Part of a small language model's weights.
Size: width 384, 3 heads of 64, MLP 1536 squared ReLU, vocabulary 14534, 49.4M parameters.
Architecture: RMSNorm before each block, rotary positions, no biases in attention or MLP, untied embeddings, some layers without attention, local attention windows, hashed n-gram embeddings, capped logits.
Each number is 128 + 24 x the weight over the matrix's rms, rounded and kept within 0 to 255. Layers, rows and columns count from 0. Numbers have three digits each.

# layer 2 MLP up, 1536x384, rms 0.0637, rows 1489-1503, columns 0-191
112089151139108140121100114107123145112153103119119110134094106164139093144086111108085115100101123125118132126114123135122141142148109118130157121136105142106135129128110148119122120136123121113100108138108136128120153176116118143116131137098176125132085104127125158140215089137102077158139137095142173103110170178159114094136134166154141129128151136130137143170157118149133108162137123172148169151119080137138122097164116142166131101098151165136068100130097166091108125127074150121107097115124081155121126136142112156100100159085150093132125094180102136108122134121099138137
149096132127145146114158141141154186152110131130098116156094145073048141157137079119131157180077133114131146065056154150122109145139092134127098135168087131116157155132098154155129130134123112175168149120054135119160137121116084104130108127127144123123149118109112110127128130101127129152170162140168167123156139103185112132128127122121110082131121087132125199169094180130111130157128159126153142082121104152119091127132123154166143090177142100132110081163104123096113083149111150114150118158143112164152128123130118093118101120169139098139147118138149088116103138152166126101
114131160113149105112189104144139155095105110123125121103082128104128110158164122151121110122106108106105140119088170144151095140088086116142134103089144148099116079129079136172113145120129128180159095114106100123164137155120162128122147167081109119102120142106086126133136154126157143140129157160139085161124160122172111163171147095136073128149097116115118126119170129136137123129099114169131157124123114080126192127146081122121148142105136107128154157123130152138136135125104141133095145158132098135122102132109125146143108164137152100110134104128131116138168116105129148139
154132145111123092112105169151139147129141099100108077166111110120178162150193128137132157113114113069133127116075117131162146162126120134124139114125117140136140150149092145116138106120197120128162115118147158118145143157140116115119127113114156138139138143124126171136099107119151168106111076112142141077112133147130109099134126121112150125113115115086155137183105122112065117121148113116149129162141130121144136117123155146118133143112141150156141114152134117120120128137106154126158093157164090115194128154107098099110123101107132134097112125089159093137126143116132127153
152103130144107145132103127116111110142108146102150147110111093153105137159138093157099114105114139071102142161139148126138086133090051114167121127130167130113159093124100142166098163125125131107142131125116148110140200138144070146123136156149173139157131133155077155086103131081144136173146104098132086097124114116138114141119142164216115161199101145118154142150126103106111129162116116085170132103117108106141165112139103110156155062102134110140123131131147121153163076111131153127101103131133093106117142098090141122122086130140150129148112101133093139150128094134152148078
168072159120102147132170124135141174136150129103149141108167153153110105120140130111149093169135129152130108100119124144154118105071130124165209164105074117111104140144094156147121153116139122150131138122073183117128121099138157074166132122081131115162135135137136138149164137140135156122100132128145169142133147126130106113142144121122083136108168133142159121108140097180130132170102144142125126138113161100154143123134127123118161142121130156144085099107126080124108165125158102132130146124189078106141108144103117118118121112157117118155093123133124124126116113071155109144
125133139135123143129183121105146092123108148111099140137077143156104178180165118161174116175089140143134147110122133142164165151086157137133122137143106122114119135179148109140120116120127183135146157125156178083159106122132138153127088156136149142127141103097150152164149103104129127151110118123133096142135123150178123164124101096150140162105108113121163134162129143143147152121146124136138087144164101108173148134150119117175117128124136109121131148155114085145125142108109110118130094125150124151117083103138089106106142071089123121141127110137118110118149114111152118134
085105124073135125133096121142135111110155108135154144126118121169089151153119128121109116146114130120105118124135137122145109122085108103137110144111152136139165147124119163124083166143142189111120152135149135114112178154150136123108144143130146139086168126112087115147113173099146083155101119105112115177130156185140124174149101157135118116133151157118115124121150172107155168134119131121094129142155122130180124154184095118132175096127133104139133135091175137109174136124117133105146099126126111117146132127099136137075125101112155149153107100174156098111118076126080095096
118123161096106157142141162122148130157119125150134096117069165141120150158160104139125142088146120114092139121120156121107094109113085130109112103118186091119095106104108114094144136141148125148138143128109120120151160117113106118131125130144142122137124107156114126158153128145116190126146143133127086127114152146152119145158124128122089123167141100112126133150108114122123115147099148110139123141124107128149131155123128149116134113153109105128165129150123135091134095136120124132128123174134157108157100111120152109128131118130133096131137111129103097176137087131156126116
116110127144151117146132106133143172134122144090145135112125125126095131124198151117114140111135112105081169156116168162133110137134136128108148075105115129120139105161151107097101133089119117154166083098114144103146139149150117162111137130126184125098126144147138155128159055119126146155126124137129118115132131113149064160123139126131064128113111115127154126142120079100118146134125129111139108167118140103144176082132109123131121114137166151168103111184084115142100159154139133128119154122139050120109122095170125143122112130197115103103122114087122092165144184106167166137
111169133123158117105089140161184165128121118131068128166090132124128178165120107130130124139130104143155119115051135085121156139193153154139137134134122122144124111150098098163108133122136133141129118115174093134106129140148128127136127123137171080100159132154127159122120131163110129113154127101101140136140121134133129096175100163127154120100152133129119156165087097133126112173148100111092157079110127162125158091126091149115128125111204141126137120145134140139142141145103100114143141121122117127099089142141185108136104164142142095103119121103135094122153131066099119127
091115138094121135117117130177167115115169142140104088104095085147142148154079106132100109075143098151132066090107121141115143128118156162103108139133124051156099172150114160137167123134194067131168069110157130110091135131144119103167136138141115104147153111196143091097174171131105116108149109163084152160140137121141121109145159171119154156138153122110104129162164114129130176155142137065130138107112135123132137137140141124088154156141134184176110124094169170097117119141143101070058114128165116132157093075151168122127127130125160157123128105072162122114169120147145193100
118110143134103150147124145153123128123124124104090130115148167122094138129145106167128135145128146121095125146108100128115104140152139114147109128133150111133121124123110109166070161151143133158114123145123119082102152090147095128121132138141121151187104141104125146160136139199152093116110147122173125148095116120140144174131128106144143122096132142113121135165091098138125184192123109143124157143187096104135123076151078132144134085140122135133157105181123113131123112103160141143116153147120159141105137134152126140099127144159157091117104132122111138092100116139136145091
142145161134148119155131117157142102155102138162117129148116096133112169140146121153106169139113101135126162082139145160163114113120116123138141069109093161157127132132101131142140128134160119116195135129157102093117124093122118114141129148080146141127140107164130150115125119130100119141127075128129114111153121135127099135140123121136117178186145107137127158130123103172173100133075119172100119118142129136096165139101152109131129131129126067164136112164133123171093108118118131123097149097133107156108131117132167129123077122176165102117101089113118116143161119126148138111
151154199118152154125086129104144138096130138076106106143119150106084139145138146156167151149116127166111100121065129114128150084153160135133097077107132096124130139132122099148128134149134082095139160111145085086131118122134106145155130138129107163173131110115144142130135128142137149182110161140137075124133149106139119133167090115168066138111106146114091143170114131126099126138110137138124094149163129140108142126121106112116120092155152159190131111162103158083111118125115124115105098143140127151142151105127122086117111080146123155152119103134072142127088156134120114140